python train.py --num_key_value_heads=7 --batch_tokens=[32768, 65536, 98304] --max_steps=7657
Each number is 128 + 32 x the weight over the matrix's rms, rounded and kept within 0 to 255. Layers, rows and columns count from 0. Numbers have three digits each.

# layer 12 attention value, 448x448, rms 0.0178, rows 429-447, columns 224-335
166083097160134173171154137120101157138190111147157108091142053126140125168134126213090142146146105183117142168127119125152159139138115134127161170140119063124100091099091137139117086095111160150161124091119088101106098088093136140149080097068153106133112108128132134144120139119100094104128098128140093176093167087147110138122102165126
088143157104113143064151156120151121150109127136079159131108116056138108100101124136116123151050105129203093126110147133110087106102138108095161139129160151091118141132128153102152170118112154144151138137152145159128130141092130101137135161131184072140179137161145142154117146123117111111091098171113137106124105143150087116119174081146
139125086113163185110134139121106132163092135128125148135127067121114158144153143136120138157112137218124126128102094151130142117164114137091066061085162133117122120113163125136205150138131080121137136164160113125166117139099097177143101156098148133132152158111080091151161170140140094138085138117107154127111160100095114128192098121114
109123127105069066151095178125101155088133112133114118112146150092143113189119153106121123115140156140133127136128150141128134104125132160057132153105178102134141116133147148104116126110122129093153068136128115140160113124155071123145098070107086120129140126082111144119142178143137169142098129103128114120113149138141120101151105139133
134157050135120155072070104137118098140097119186135146140133140152151101159147183154115113153160076167097081100135110145126138109203141128151107125114135115139113186149156102156180136128111107112167148110127144136127166157122061161165163164115116158111109145152123108157160124126151122147101094112101163164092141102098090139165139112136
171135146131146122108131161138139135135153153150136161064110107151098144078110099141118133096109106124117133090108142126120151120153119147171086094149102164125162177141110141061183133177187150121109119145112146140151107118115109135136093150187164133092084107109118111121098103086139153141110121112135211115139117098124142124174126099095
107093082093088137115129120135150119116159141107116107086159143151143146052085121146169129130132135129116168157164157099140119157091120154223064131113110111156119177111119114083092142139146138137135100126113156130132169067121162167136052113091095134129105107101131126140099060091102142146122160107113094103123098120125152149127084146085
143111117172104131062079169163130126112163139135125171116142139159132121143092097117158103146123126121122051118120125130124113127155115152081128110162122140117148145150123111098132133143109179076094138124080097188082120167147119149116102143184156086109107138127154105134164106140140117164144086160142168084119137078123139108154120098106
067140081096143151138146133114107185145124135098152141143106111129124117112097165111097123136164130145089078124132135140119130164159087129096146090181140107127149100143098165099064128136071144090087149110045134167062156109099146159172166118119156148151129152196132129137142151137105136132114130104102159141131106100114157127154166163119
116112133138143131102131128193151118137201101154158127153166124160123124122143141119164132137112137115073136120142137129141137134162162143135093148128100087174147130135135165115086148144107095105084112137142147109114143113172145149139090126148143134105083088146155176152118086145105156132097145104124129164156098132091150135105106144112
124138149131157133146148110170222117119098087120155129109074123120108166154174138142127166129063128116157103087082081125119106127114196108149176154132074132114147111126129150101149126110129134153103131108104121112113114166113120139159127107095108139123131109152128145122134107143119135090096138120122129130137143091127107146119178100101
118119134144130106126168142066113111188116137127133194114130102090135098118161137122081146088117130160126073113144093140100077154147104149062222122196136148127181035156129127197127143091108125094115138125147129171099143155099102120161198111149210097158115128165142191162118219125104091121115069124130085141117124132111092101163146143167
153125086119168118200072139113127120138098148083108144124126115138143150124161087133138125120189176110073124116108113127118118124141108122101138139145158123157140104113129126083131134123165119099148119163138166116119083173105136146145174131153115148105104138138089144147164206142115070099153163113111155151168156095104137152156110135133
113180185124159126114187158018082164163106140134133154103135091041086076137164126092049136111067133156106095108150109153075110114092107123026165125182145176120215070122126122171135114139087160145118142177170094151145107147098125070125168130158176094145161113139148158095164205123092147131108082167128070127168065148142141063159137152124
101174213127139102098132165042065137163127160104102156128126117070126090151154129077102083114090112152141102090128135140105108115139143124042158124142159152085154102125134129168098126110073147115127126177161114162130096181130102105103187135157184072136181127125125124110168194128139169131137096176147081131149109157127126091148175125117
085130130075110113102137101130106112183093131101134109135117115089129139115151130128104131136133128131141149127140065084120112084114190122105146141121149105123106122130115124114113170151130137100123152099106148110088164144111151118189123128093141148182163131160067136162108128120096115084099132119112111147092105138116170117160164160157
100101119099142172090116177095149115112120114099089128109171125085139155103138141093109065152081133099140177129107144120148139090113111135192109132131147132082112149154142164153090139105105114155124142166160145101134105108171129157146137174144182132156196125162137115159094087138161135161138158107141042084136060150134115142114151075144
081149098112116166137159225112100170153139105096102142113131060059116107105107118096114137124143094113130120171118150078127149137100098093129152143166163117135153121117066175085138138139077101120145144100039124138093128112118198138153130083114155108072130129196161151132132111117113138120123133163060163137107157110150093158123150146110
146159120097133138162168133115132137126156108134125131104151129120142165165134171164094152106148112177070083075116125171116070177183157104127156110146084154175150084153133150106167120122164106098124174116118148163118085136103140131116152126119135141109105147154109178108119203116137128156088124102155138128125170164129134099202153110160
# layer 12 attention output (transposed), 448x448, rms 0.0182, rows 429-447, columns 224-335
169172143233117110119118094170135108098085128127112094157161203107083118176112109126193135115103157118126152104091133095012150146174112132151062100102105151182148144118153119088143144127121130141148152117122142162132161019144135104129108124102131066114195153154100141126101112135151099137115169107160123191169129124139167136148067108094
125108121000101117130123151120100144143121143100141150127143114125118118110123123132120101107163116124115119143137122142114128119148099146115148142151106149143095107126135136115118113127115141116132110118121151168137111255184120128147122108142153115110121124140139102123134138135107140108120159127136102000143150135112129107133255139119
145143137131080102110132116080195111142215108061101146151168107105113160098128076147104045111132174146136083145137113099093166113155161114159141188182086104147090129116112135138114167073161144079142134088115166141091126136139154143076147118138118109083170088123148134071151109081101163117143090122114072105141157142103187118109134163113
167141139116147158133111041135133094134098138149108121154144090169179077121127144100171112143120093061143146100151075106174134155149076113158153085136125165138114131134093098163119107108128109108124139132158106102110150224117074090159124131125131165119106141167115140135080133134131100126122128146118124013099075164118110114087216101134
109109154120142164104123118099090148151128144105105164141137091079142124117069101065118097083112174085130145118129057108100136136101133134136138141142137134172086158104108104144104115188150113130100123169086107129123139156121155125173107127131150146126134112144115087121097135090124144160087130114123122102114119145165092102067119077110
053150108098118150121141101110178110118120135079116134138134140141137120139153157103093115167128149129138154116178098102111133111125147163108144175111169086075062149134161153107073137104139163129133146091140164092117112088141119141143117118113146115102142132144120148151120083142140169102128137128129146206109103113144152137086048176117
123138132226167146126121118131136139100159128111142098136087126137110138169151167131122160160144121101132118125119151115129148136144112122128113134124145097064104143121128135134141115110128124149119157120149121118142129000143123110090133115114132148151111121121139135119123140165138134125144124137104137255105141110134137141119000148134
005160128051146144191125092133168148138093117116110135118126149109114113141050172096140111125145101116152191132155087113046069115124145140141147149169147144118107105121130121165108157138160080133150131144142119160163108190119124151148107116147138081118146134124101148142109123120137159094139148089097143113115136120147117106105124130149
126125150144120123112127122131068147098117085130087131106146167132120098171104112141153126100140071053133124148131136122073063119137123127143109156128130173163163120140099115188131147181121151168117127211152082134166147193129134120128148161145146145165131150149121157102102108153112155147111118102100152075108166129134114112104175104140
110145146129129138124124133122131153082138133115126126107117135119129120147119135133140139148129144128139143118141132146184153123103107114143122115134162138092133158119123101134144148136139142142145117119138092143153138005114124119122122110148114139159125132117138106119145142132142140141143130123113159255092123110135121133118000151140
188135113079086146065153146144093138137137169144129165116150101109170120053166106116115069143112127179067134129169133153182156182119070116081110099150191124123101136120110131069138121123144102121126090170131149114128124183072093116174147152143151129108122166124137156132132137109129123143145186154115091051131120143123131092168156153123
103114140000123129144133122124105147125126127117167150127133141109123130125114120122138143108126116117100132114124100129073115111122120141124151137160107137165148136114125133154134124137126124118144109138123126147143118255121148126141114137137132123119149124137101090140147125093130126114141136132143125000156104124135114108132255111111
132165150023080141127146078149113135067118115146133127080184146159124093166113120116129088115087123122168108125110095129122150121161137167132125146154074119109090158198119125167088155127108094073119113168140115118083134191132123146132102125101130187157144147146067142160163036133141178159108119108165144084149097128118118106113152065138
153108130058108109127138129121113113124122136118167125120125134128138127125142120130120124123122124116122115134122125129047111130138125126126150136139099141167117105139127126128126125107126129122135119132128163132125120255117119124120141122119143121118149127141127141151125121107119123121134120127127121000136116136126119119131255124116
159107113061110124138129136124118111138116118129155130123129123128136131112115126132118142118137137118119118140130120132092107122148133122122149126127105151173129116124126133131128111117131148130132111136118147132125113255120126133150139132130129124128133119123117142130129138116117114120131108129134117000137116147116119134137255123120
135155154167176161125117127144043148124143096103074183095142149106088124128093106137089107106150084062132082126149136156143129164131093134092129115103090142109107160124119055140129101150111148171134109138150121202136130145119123102147141150157126154131093102159187119093146121120188132212143113123151142085176205112089117162184180140123
219137118202117109201093164124134144091123110193096109156145118145131135139154109157153161145139127153114129157117193134178136106106124152105105128086106156132148114132115145111134097102110189110120115114138122140137065026155142136116196122121115142163084139119090142043145170137106123160102098180163117167111152191122120093149111150091
157122158041105136106105153095088120050116162092115074100082116139101151214081158145113080135121109048123146136142135095087137155134129130162121126094129158135125133179147133122072097163144202123127151133150148164148138129157155107085089139171132111150140147093135104148132118140143193126154135156113141174103099122104128118107068150116
069147164007103137080145164125132145084140150120159182109126157099151066150093152136140127158103134131140154119183131144113159112110135150138124150157201108128127157124117104122099166152138135156116120154131134146146139255086149103145116144171122147160120063094149118142128078106118188101159097140109123071108111074104112134064145161097
# layer 12 MLP gate, 640x448, rms 0.0171, rows 0-28, columns 224-335
111161171134096182069132125181143119140125178085136053102108157082089160107136099087126095109102126178099122107167105115082181154077160147135140111097107139148153121144121125137116124113164161149091064129101100152087153104122153069061124091119089104147129142111146130074171088191112102162117124106136163161070091112168135108116107198120
078111112113162118161163124065079128117128147130178144132113121127147125095164124068136137109172166176113058130159122091093107126162111135183094117173133155134129102115113103166133160122082107100109130165119106104181133151118176128090160185179147053132203102163185120095095065130120095179148132162149100107123173102092030117102132052128
167117168131122168120097137121143141104092109135103127121130105097121173155124118133118090150091129168123161078121110122103215106105112124196104079103177091165180170150118179125067136046072162101082050128142133181125141133128068114092162172096189192210079163150109182170149094120144155165091080137094131144119172137160147125112193134092
091124088134153057168212110108126114116133170112156157166158095110222071147160120101163124159142136184123144055090140142106125177123179168105171178164114178113126117137105206132136114098121174097161121139142124156135124201092120084068188141101093098145127101089080126105126148169120169166091082112110168095182136095108114112127175099134
160152095141112088105120122116142098126135146131121121172105133137088111185179152114122156151136123102102159070099102160124119113140139053096142076140174135134171129119120153091135119081206194202178120144136110161123124189110145159210100118136154111077147107132113115108111089127107134086105130140161070188081073145124132150142149114107
121121119117155102152141087117146073156156116083117111132131098206083100117182118135130092134131106119118086118132074158094183099150143025097134084190127083098147172159158192122116175040117102183124110161097128153106145158125123102083110121157123078198132113121127167092085186027173170177118093049139106078157087174059181156105093127095
079153173135156034150155212133134087059105074168118115115120129181144093107156133147078120074183156132165141163156102173126117140173130098133168061108127112185158120173124113128103136146124155119078143145178146176145126219174090066126132129140146156096113156155122098136172119185095200148128141118160167119120154113116105175084150178118
121140159152106089136102175150167115105155129162147072101127130133171076114082129192053075122109179164174137113105100105047110137102156047189103181127169117058129158111078106150124088098136151127113139149152155134093069147115098107094102145121105147109145171172130201072104144101101092174140112194048087066155074145135128170170180126210
121129097131132169157102184138176149120115124136110174144109173123157117114155101109113107118149181132136106123135118120120092106067131113129199123179160105092138163141068133145164105104127119175114038054071137112154131071142152106118106210138149151095121163116101172099100172094122128142128125139123081194124092163063200129106132155132
160112129181072145166102171194129127160132184173131130186136088051100204088117141141154110125127167122142123141084149090096066129143183144154114120171117161086172121174137105140172111130163127098117141120092060133136104152159141100126143131155155140158152164161167190067163132099121137149065084152112132159171109120120157063095126112170
156108120128158111165153161129090086110150121154155102192134154101139118130093150138157151140115129162093104124161096101117137108145102179103111130169081161167151130090074159133089081124146131111112130093145192108154108104151127055115213098141126122070152111141162154135150101113192150143133132154109127135144171129093122108123091052121
164124128166132089200091089099102147101088156137108149144112075111127125205155136090112108089091083105129107135160056134116114158132123108198099129078114120144156139097134113142136144180121079180131172117134185122153094181148145154102092114127146122171158109155123108131106115082096193083080145130104114114128116060141103132119174159121
174086149108139096131135103127102188099087140122079104168214142087084112182129090100137098124106136186152121071138153136157099104142079122153134087120061181142109157178149158163101137114205122095080101124118094168128144145127133154081144126138137112080142105140163161105108113156099166167107138128095138114121085144133094106137168109103
124119082160146102124109102115086159114117154152146123115114165156111124081168111170170117043117157132124081093096110151066156116139109134110129091184123135144160159075119148094103094156136073110143116148155159099078120156111145130127144081138076110144118161124152149130148167135163131147136066113137140134039145189109112120079147144120
122136057095133136118077144137125134104157154110092147110119130121101194149119173153094108141124127108200137112119063119080122073172161159166106083129099148098135137103146159107173091152143101102126186118144116162130130081100125104130171136165085178083126136200216106138178152146122110141142108120120148130118149121081083157075140211160
135137116111112057081097118136139087152095125113164017062151141176103167115126195131164194128139089164134162144149162111118100100156122072103085130100156146121157118116136139124161195131082114144107158166126103157154110134107120091138114153106124106095133103116066154120125135151115154078157132104115121120124144174139120171148112133106
156149137117098162132131095063048135073094134132175177147121124100124131102104187110144109175154119130125132060139103143112117129159133190142095119128141228139106118124073148180113157128129156159109148127140141060151106124138161074112154231072100093184116127109044097141117083122107142134117071138120096175172101172154152087146120154093
184088137073078145137143118073114178150168139149117121108114145116225138163130056138131144107129078139127141149122159076075145091153086107096078176111069159162160135130113172150155147085138120140145043206105177112117161088176173068142120132186161087192146205139083099120131103134115108129114098104156095141114174062204127106117149125144
053057100131103148137165086164120135094131094112126152084180191137120113104160099128166120106122126133143076183151137127117060101099124159105157154137145201123110153139182130150115055154124125081138113090117190126155137168083104106136157131086133105098129059123071111164081106104168128148119120094133107097145138135064160100171071141166
131110190068067102167094188065162140112080082126128084177120160067173116151147113096121119095081182157109150119156136147100087101140083173151206129100142176167172121152144122120105197186102182094117091100189167127148136103181131124123129130130060124134112108129147167110129183191119102106138128110186075082150084136142090144130143131171
108149139129070207134101129109104079143151183135117162112119110126157078208076100164127112076139166088126194049100143086138148100166103127102116143162093084129103062094083114136116138088188095110168107069121123103153137126187110174152086143075161144082128156125114078164152088124137152123133114145098088135149111068102124161127098187152
177176155125110156110134160135103122111139120123180136176136104140118105146122133145153161080097129159127104125129063178127099078170134148169083161130144121126142154129116100119184107145125169116100096155130109178156076124083069142043182129108163211109163105170100131138139094155171106127120114164151131130145087143129135176092137063137
147081113167111078128127118177090148165130119215140119124090188147134095102072146132143146146133142069128112155153145198040111106112132115137105129066105131052147145075102072172080150079109135102173116128135119120092136145044102147118160150072132119087213062095144082062161163151121088143117118214089108166086085128124173137135152163144
094131160172043112143174176163136177128091149154084073181109093098152170126146130149113057112086144182148101124136139058104144173127128111119149082144081148108121140114142144093127119114109142127160091136117106110178145130077134088128113131112151119158119152182101094113153184153133148120168131133086111157145137116144089131166135169144
126092132112099139172087171148162124105089136085142102077134160154151141125162150120075102125138078067160167193144119115128127110139136106075096187129149115111106130160099143079081105134107134114146125135107149165160087102134120108229104100119143091097128151168156114198194194139091142091151220150138121158140094055183091082083165127115
175143149101083131130125146142172117035131127122181067098104147159108134146095092167081092086132115111130083162128131125120111123140147120102077156152131125079070083161091068149140093108120122178108192100125182102107094100125079099140174106155142152153140111106141157128142156157119086110117091132149109157125198154146122130130141097106
105119085131132139119094094085129177179129158134211116168153180141114082115139130111076106107152108137078114122119168162099087152117091128136123153103115073129127141129117059150158084164068177121147155120069088173115116130161158142009145150083082100119157141166175129180132105153128059112092094159121099132182111078146162155141141142068
132165136162186137098163119127104134113144141168092107167143127124124158131133155168140185112120192144109096156169164101148104120106162117164130147166141072186155108110107059121106127103104137090170143169128094095123085082224142130124116121082112150114098164081147132128109180147157131124131142115134148144125167089184140146113116117158
134134086095120132148110114118113149131097160159105143139073125109088116149151161159118115129040141146105118184135055159107069233147117158078188133081129082152110136112152156194083114072087155132141083148132095199132110090115124125124131098106092206181084123143126159151142121131173100196169092099152118156110085058090142152108108108140
# layer 12 MLP up, 640x448, rms 0.0171, rows 0-28, columns 224-335
151151137137185113130099104142112103121127162106114180133132084092158146106068156114148172144179085152143141156213130161143124159093113197136150149116117168133135138070174080108159072157103109137123151151101093138136173087143074091125112124150151120190119121122119135138142148108084138217119135122099166131103113148180092193145154099069
118082093111117111214128168139095182158184170141130171107128081122133133091095143113144161084177118106178083136161145101119171176120125084119134144134100107120105123149087122135167078098120146143114124151143134127145167093113142174126144141157143116157170084156137129142130123158107143120073139149108125077173198147171127124123115126065
096062139102116098069147129125132139102138119106117139143114135162190114133134146152111220089153111136156111123113113118132154115088154186126170089113181085112136162107133084167130101141134201127137160145179065116094108116176131135095130134169142133092141105086144188111078077110088161132122093124134111154163161109076156126129067078153
177144149157166104108061135143125109143122174119148172121072149095134084159144131154133052132101209103126120069104122167144105121136145114118132086137112123162127114125108176107102086137068106119141096118157142071102131180104175152102131158114136132071084139168171091140094085128168148136179118135216148142140060101119194162155149145169
146144191120106125113104165139114096142166100100144145148118056112097070107110127133094097168148170107167093138200133112134167097138124114148126119095141163158146113119141087180102113100120142109146143129113095151139103053111132102131176100120122135086173197115196127072133105115172129124056170112058071178144141141161116124151117143144
108103087156046131149130115106111168130152154152124115035110106092099150176116071123145141163141122141111155177159147093176152191129185156085124135106160116112138098119085098141142087116135116107125196165153091138112114135168164137118124120114099068142116124147129128104128151166159097143117127118080165108072131079135160111086134192123
086123102118127121145133056195145126120136087149080190130160136138139126147127116102107116099094143070100178158123158174142112147212162172147155145081146154183166119093157131185128158187148138146134144173103124125138118114121086154060087150093088122122137102103134155100169171193197122108075152127151127153122123174117125167154104105075
138090137170166081146127110155131132159109155122119131107135081161107108112108200138133131130097132093126146090140141107152178174092113130132121093094168138135166162141151083101169076138080102156115081197141145128113167102169127119165132129170164150166138146193177151167117108169125142176111146128156124179135163169135165117137133068134
144107132140156082202125104159153087140143060145096139125154068160117138153168135079126168107126106151083121139147103145121093119090161109099103153149167116124080106129094181093127113155144105134163149090113092078118126186108152096132147248098167155126163083147096152154121113116140144087165188106109094138065151118131111166057191121101
114154170106132154144145127117131151128142130150158163128122122149135154084171074113103121086180089128109108132187144106125149099043172154145149139123133170178104037136142119171099106122101087096156182128171138083155132126144114151105187122139126085187090102161137100159117093143132068051174135130112212103109134090157109142120134137148
077123133171109162158126169117067158139121057125111097095121150152150130074184113119105056101082089119138071194081171135131130153064087146133141160150090180090082140155140139105107135100135178099134133167116168129203143127128114122122102161113089145136199175095089159154101091139103109117139158118138145041142097132121103138121148066126
152132139123157144087090137042130146113131148090115109071083081156073137097126143128124087160149136122147111139143167088166134143168129161118169103136184124146086157139170125171052107151113177129182102101107083133175124063077094157144190120180153162129187160124148096221112142179096146150059177088131074095153175136148049140133134110164
096126184112156133117161144147129202107136179101112109146107117101092090164096119103132133144104110151089142122144107115195091159113076117086101092118139064119162132126159149176108115092152188120164083153146106143117141168149065073080099159144075134138211138180159135164157098110095117109143110125176197132126101105129093100115117144135
178082119096117168158127137090053162160149136165141073158149113092131137135134117162114143142145158151096071132114128163140125153131195138106127107123101157122103153132166098190175109120106136165162152101152097138145139108112111146126114142179115120117096161100119126114107156102142142114137075147132127105125094091156074128111156131144
145137141136105159107089108061146141113167071139142169127080178164114081110131072152180138104129099151127188163154150115136149123133119119152189170147104094149119117177130122115130144197154093128100142126137131157094131089121096111079112102141171110140126082071139108104152092011120138172121140147128048158152183087062070125143220161079
167114099126117111195139155174075092083116132096113114177162156084130152158162138151135102108129068093146052089195205142141181124139124085103115099099127191090158097123082125107147157119098119132189134123125123172135103101158104105121097154131128144109109123128089156101144158157173098105149135153114116141133137094105133151128167097127
159163145193085145110136136157139130125154062114081087114108120136170091179119146115162085108087097139115167094123211167118115155119138105099099169059146100113180137129183156118096128064117102149105145086131123117101135110131077168118143084090132139170108163199142151106187175137113121084133097124135067109136121115086125118111147124200
177138106158117139135066093116120126131106149128116162109115120076073154120100111162186061205131072083179148110039096090099104118150150147070127128118186164115100086105145148064190118124158173150147126132087151142189172133155152147168173093112110106134201127143104115103106137132095125157081122132093126167124141136093155105119130128133
128151109147173105080138085145117121107128061121182155128154117168118115104109148167149099066120178119149125094134075060117122060201100105044167140118136172127173054139074116127152146114110094136159135173167096149083112154108130218103113126142154194130132127076103138102130170185104142094156118128140079149198075168157137127118136197150
135124083170158125150183069086115090097086116134125119161158146106148110082121076037156147170140111181179070118126124136147128140127103127183145161129142145121154151110071149094164179170158086166166150115136205081114176151166131146099097084152142177109071032104120130129120204105084126108092106090162138087141119129150171054084172146182
153123102119154082109147162116134140133174130141120049074119114147131144110109131110158160098171150078066140137125098107136144123130103137138118120107149107159120152158152087094175108168135115150106178138084133107109185149132140114125160110138085140091155103144126105243095092171091117123153180118163175150105129157182136178118109084124
125123208092096098142138188095134125102125130074085095101145076106130160145101124100099048187117121106129151119150136066129069186117188093170149074118078109143083149120112176111109157071139141130107132171161130116128130111141099082086207178141097114131068120112132134111123190126073142150096139077097173097119170121103145151058159120145
145149140123074171128144110119131116158115139090115112140150150119166139166189188112132119117157048160148120119135126106136131147065144102103113183110118171129136091080131163116127094128113097142103105148122114079116118066074082193166092126139131151147092157087151138107122085202138122199164161086173195141113182171151086120092150100131
070108122154100163090131139104129104149138137095130087116138150104140165236165160168121130123122165109106116085102155119119155128121143105055161178108089129094109106124198103152112108101173194139139077168164146126103116127130143092144090119103107135097119113102111123178200172135105098113094111160135106110115152150096139083122103128122
098087081159160103095121141114146060136110091126137176156180150121084162147158151095131146079143099085079080113120121142111153151112102208143129169160111142131169185129098102131107142071129056186126151104163088123153133089166106178088062102129109139104129140093156146135156142137070137182168151120160120083124093144154122096146089118105
153131143124135067184162077122141118123094085083181120078132127209134147089127101161092086228101109134098092115110130134152153179157153152115117177151153089068130147126134120065087122152114118125130139077176138110102160095187139125134097154091087064177155108129153114124131128100114110130110127069124163126135149106070154090129159201089
106148056123144048149155159099122184098169176208076154138086090116114131101153090093129129153140153121186131099110167123116146147091188153137090130147101186121102163105089136106093149175137158144146148125123132152099144115155127095068126181180113105065042119139091103166190128142103178121122058048180111096137077118129148089111103094154
159152145080128108114141103092089087107109121124178184181066136056110120110082125125104115147128138121145112161158116133127120102160115114124169133182142098115109149068148090151141172178089113104148181149112130162150105128086136142155075130158159173148049163073076148153091129123086141167150128161097168135121115091081156142069161167136
110132097118128129181121111158061169149185084188176120039155104106123186142162154173042093090166096136103126191122149211150074135099090126123137175107118149083148124123124092129106143078138174095107145151168110171102132139118181064164089111127121167167113078161102180155157147148112132083161080158150157132123111136114122134147131122107
# layer 12 MLP down (transposed), 640x448, rms 0.0193, rows 0-28, columns 224-335
170167137139197142143119102178094130131153082123175095171144132202132144180147123051149152136125109120129107152146152164070098088123133118129127160137086209089075133147068157092164113134132173057132149140072114209176159130138129157149124121138158176147120146120124192119186162140134167148149152087128135120155151156164123125156130129116
140126176186201130073148182096086121144198140140141153083129136191119171164149146123119189130144163140140121126127097123189139095110163171169119089151069155150128134119153080103115132104161062115149089103120125075164141177101152087105124123179092127165137127162134126162103102105141146161126127076121156091140103132167096117131089167146
190255126071128163169097177119160128152118095091150158119122118135141117143143161150214071131095135066102112143116165153140119070104144109100122071162163118139146093153144108167127118147100116113149135153149109156133165165095080163127119133159215092166135093202147142157075101139092107101155164078108146167148179128081112087117112098186
144135167079137191102142194176037167124071190053070162098145116131096162098065085097115126130054202136142101190120104167145093128187154161152180151164075167123091187149113143084123131111144175137190126090160126168103112164192106111159094138123134112154160134097152163168148108140112126146078162142132112146149045167109136079102121106063
144130114138092166124130112106055170192111119147182142128175152124097104132149095171161219136123135114196168133152165138093075129167171114122124134176146079173153096123145091101143132110172137143102121161144154062119068073123172137136102104156133152126102108108138113126120035102137073106161117131084104117155172126162109132122090065148
103121121164177063116105135130144108130099159090154116165138145146147098096150124110106079175125066096138101091136118192146159100169125090195126143159118129162138136066133183130136159121145132154112057071104165153112143111108144094161153103134127076147122125102095114128075113083145161111111125065153143133120166132115142145114151152133
106043113113095105090136133108127137122140112119097143082078151100109119150126119099132098113116087128177101139130139144110176097138126108125129091099136111120109152190108068158149148130124137113166091094172066140129123114155112112102124144153147117126163165140093149101151110144105145158177096146101135133087100068135112122163108138066
127120062095089120150125139172122077101105078127161178110150095182096078106150139080136118092125137083130142122100196161115143114117181102195170162150199135156109181161082098093120120166118108129173143112195104074077150174145093130113145174092102191124129188152083164140148119110089188099168151144178114060127133140142144166163141141098
133114085150061157107109111109106127142112155128097108107133117169088159221167166148122177130177103113125179184101095158124138106100119083191128140083133137101139119159170162135091173111069125131146130127171120191085131156120138198142137154123178074105139134140157132188092133176116127169158135084142136135129127109116109118136090108159
190122094090127130170129100097166158141183107129115120113135104157140182102103159126147102142188149098147139127145117131093183115144141189196185127168102118110123162125078061131159167112173110088158209082137119096101123098116130141144157105151159126114087119109130111112148118184138148152140099070183119165159123138096123163168099114111
100172143166074136079168125085124095121104138088128122179114122156139168104101155145119102153106117156133175116155089130124129159177106117108171081168118190188139132118095117087087123131146125151119143126094125085111125074162164113171181148137162020144146110124129095149191082129139163143135163113160104125118092147069080175185159086169
094145130123115167138139135165155120171151173164172126146073129152112192152119073131143105090131119133165106097112139086109131095143112124150134144180079151137211168124092111104101115099082167136105149044148135171154091148153073182153122083106080192070113122111102190116142143085109116110178149114179102138152138173189108102199113142130
169133141143096111162148094099073166132096123169132156187140143159085154158129157117129162138135122152117105132072144154143099105099065083110104123120112203113135066161118100108143065149104206131124155117098205137116150174115160146167098150107105193107102119197145032137112168136153138145085139165134106114094141132082072164103135101155
123116117124130133140139121075082152146169176095156171093110113118132152130152099114129074058086116107075105126133134131169149137118164131133158158113138127131125104143077133089096102175116106142089124102176094135127118113182104193132077122100176177139110122162115119161118171153056122115167111093112133204138178110092141185159071176106
151159126105121144118125125126074124166109140134103148143090130113168175135111214135114127168130123134137089182180089107050127155142155181123125169096131163110146078117142123125083101156121191068109184141138103182109130100058170108166080100113166086097123100137112090139060133153141094140124133087131158135123147099140133082127108147145
134150183113145129138119115068125146143093141175133099141143130157154112133102107139068115146162159109099130149141178144142114082152116176090133177102099124087149136082136165100110190174127150104113111153143123130153181126082150117134115168094178133167130110120166146136126132077137121158089078102121144132131104157137135125138118163085
175138109133144069058114110105097082128070092089161142123097109102125124081126062130160090056149161155146127124139122120119155128157111127080163133086117103138121113150173105098100102104155099113125073074174146114161178146076142091062152153165110096134122070140143141163087074132142139117132136213073138099165115138136134097107100152120
143126146159143122154162110088070123113167162094178173113103138150134155159150154094176133136101208100114110140163131133196162180134137141137161132090103128130181127124140178103105166145120109081108134099167153064110119136110184142134117140104148158146075113150120154059109121135145113137191157150159096175150155153139150102163094127071
130114118119163104114150088041070160108076102167115147182156126116138171186130119161156105160138130109171113205175148191078157158101122119122176110168065096138120130142105083095170140134097109117124133167139132156155091120061110128138089127095140099141186109196175123117119123123080198213144118110124123139097092155158110074101144142113
183108118140064095138142116113135121099087118130130175106106134169141179112082121159111135110127136089181123148144093134161134126158179108134165118072132145161152125107153102143164121176154116079105111136172100103175194181131116160103107156142138224090151116132144116119136166141110147096103093124093074164133097092141117085113162141090
102160102101122150175115156084107153129147130047178143099181062155125120117156086131084130155159145177072146125141117162100092170121109067127198175160142078158067115178171115134085087132187124144141129143155090148108116126123145175107144096195166150086184107145090121162120155119118159141122078151113228102166127124162082094177113095155
142205147162136168110105049088126192090168143122183142174174075087141087126147153170158125064148126095118078112110104149160170111141124118160181099134146133093153119131077170193179126150098147088070177198111095118112069105077121118119130124123154184158119156110136137100134110087201100128158098162130127168089169097180128117122129084173
134150169153111153128102117137103088108103162159151151205119162078092147191165134138134140138096037148124088085131065170153153143095175140097164023117155149131086127198141156149138083074230098097106118096192091115070165111117059134166175100043163109097132114065183087115137114118122110145133152129082114118100170103129143178139131045105
105209110165089133154084139190101086184122106102102117143097117096167111122145115131104102148128135168118142110117108090134136116086134137132145158111119168191149149104131081127181160172116149161170105128083149163193124076104226151160078119115094094120127177143162071136176115107178118120129114112151132135084196138208153077175098164081
065166121095102075105105180135154135110190144094153148110097140116140127143131139156143081137165105134109129134135065122127115124091124067125150147142130175165138183106124031144121142130104127145141138115134111117134137127105149151113137094114171177161122130167094153162143162102103084180031137075136121148179061123156132123086132117114
130131078140156138140114176153122170099137132125125170186130089115119087120101140162095187163123147092140147170151153118112095150156132150141203138110164147137111140158116115092085119135143111114121122173138073149111137106138141147169132158050151142160107166132142136110118185166077137150146139146143131117179143096162164151092093137142
149120143095125095133074162099152154103147122157154171083153162135110094107160146100082096125142119109122149111140150101168166120082123069138126209165131127189149119169154199058152128094113173149154139190130097140105191144097163102131112100099108151159126164119129089150129147123143120082111105190103143059157119150101161097021099126134
084156145090141104110094134145113117124101130108130100110176149126094097148104106150166152153089111077067156118120144076167090087152081163073186140132087130139125103127096057084055110108099091099129179142126085124102094107165142078096145129100097105168134080112125162077079071121173113162127092173181103119141090088165139112107081148124
103127128150128118121135110168108136130132135152153077149144134121162145169143158140037111156125109122112125168143093120255091143125128127116131151075137112115107131139143112143104103053154125171118124125154156117115156116144116139160138094121076141152090157144187108108089133232115159135126132132148171097163131112117111139167152137123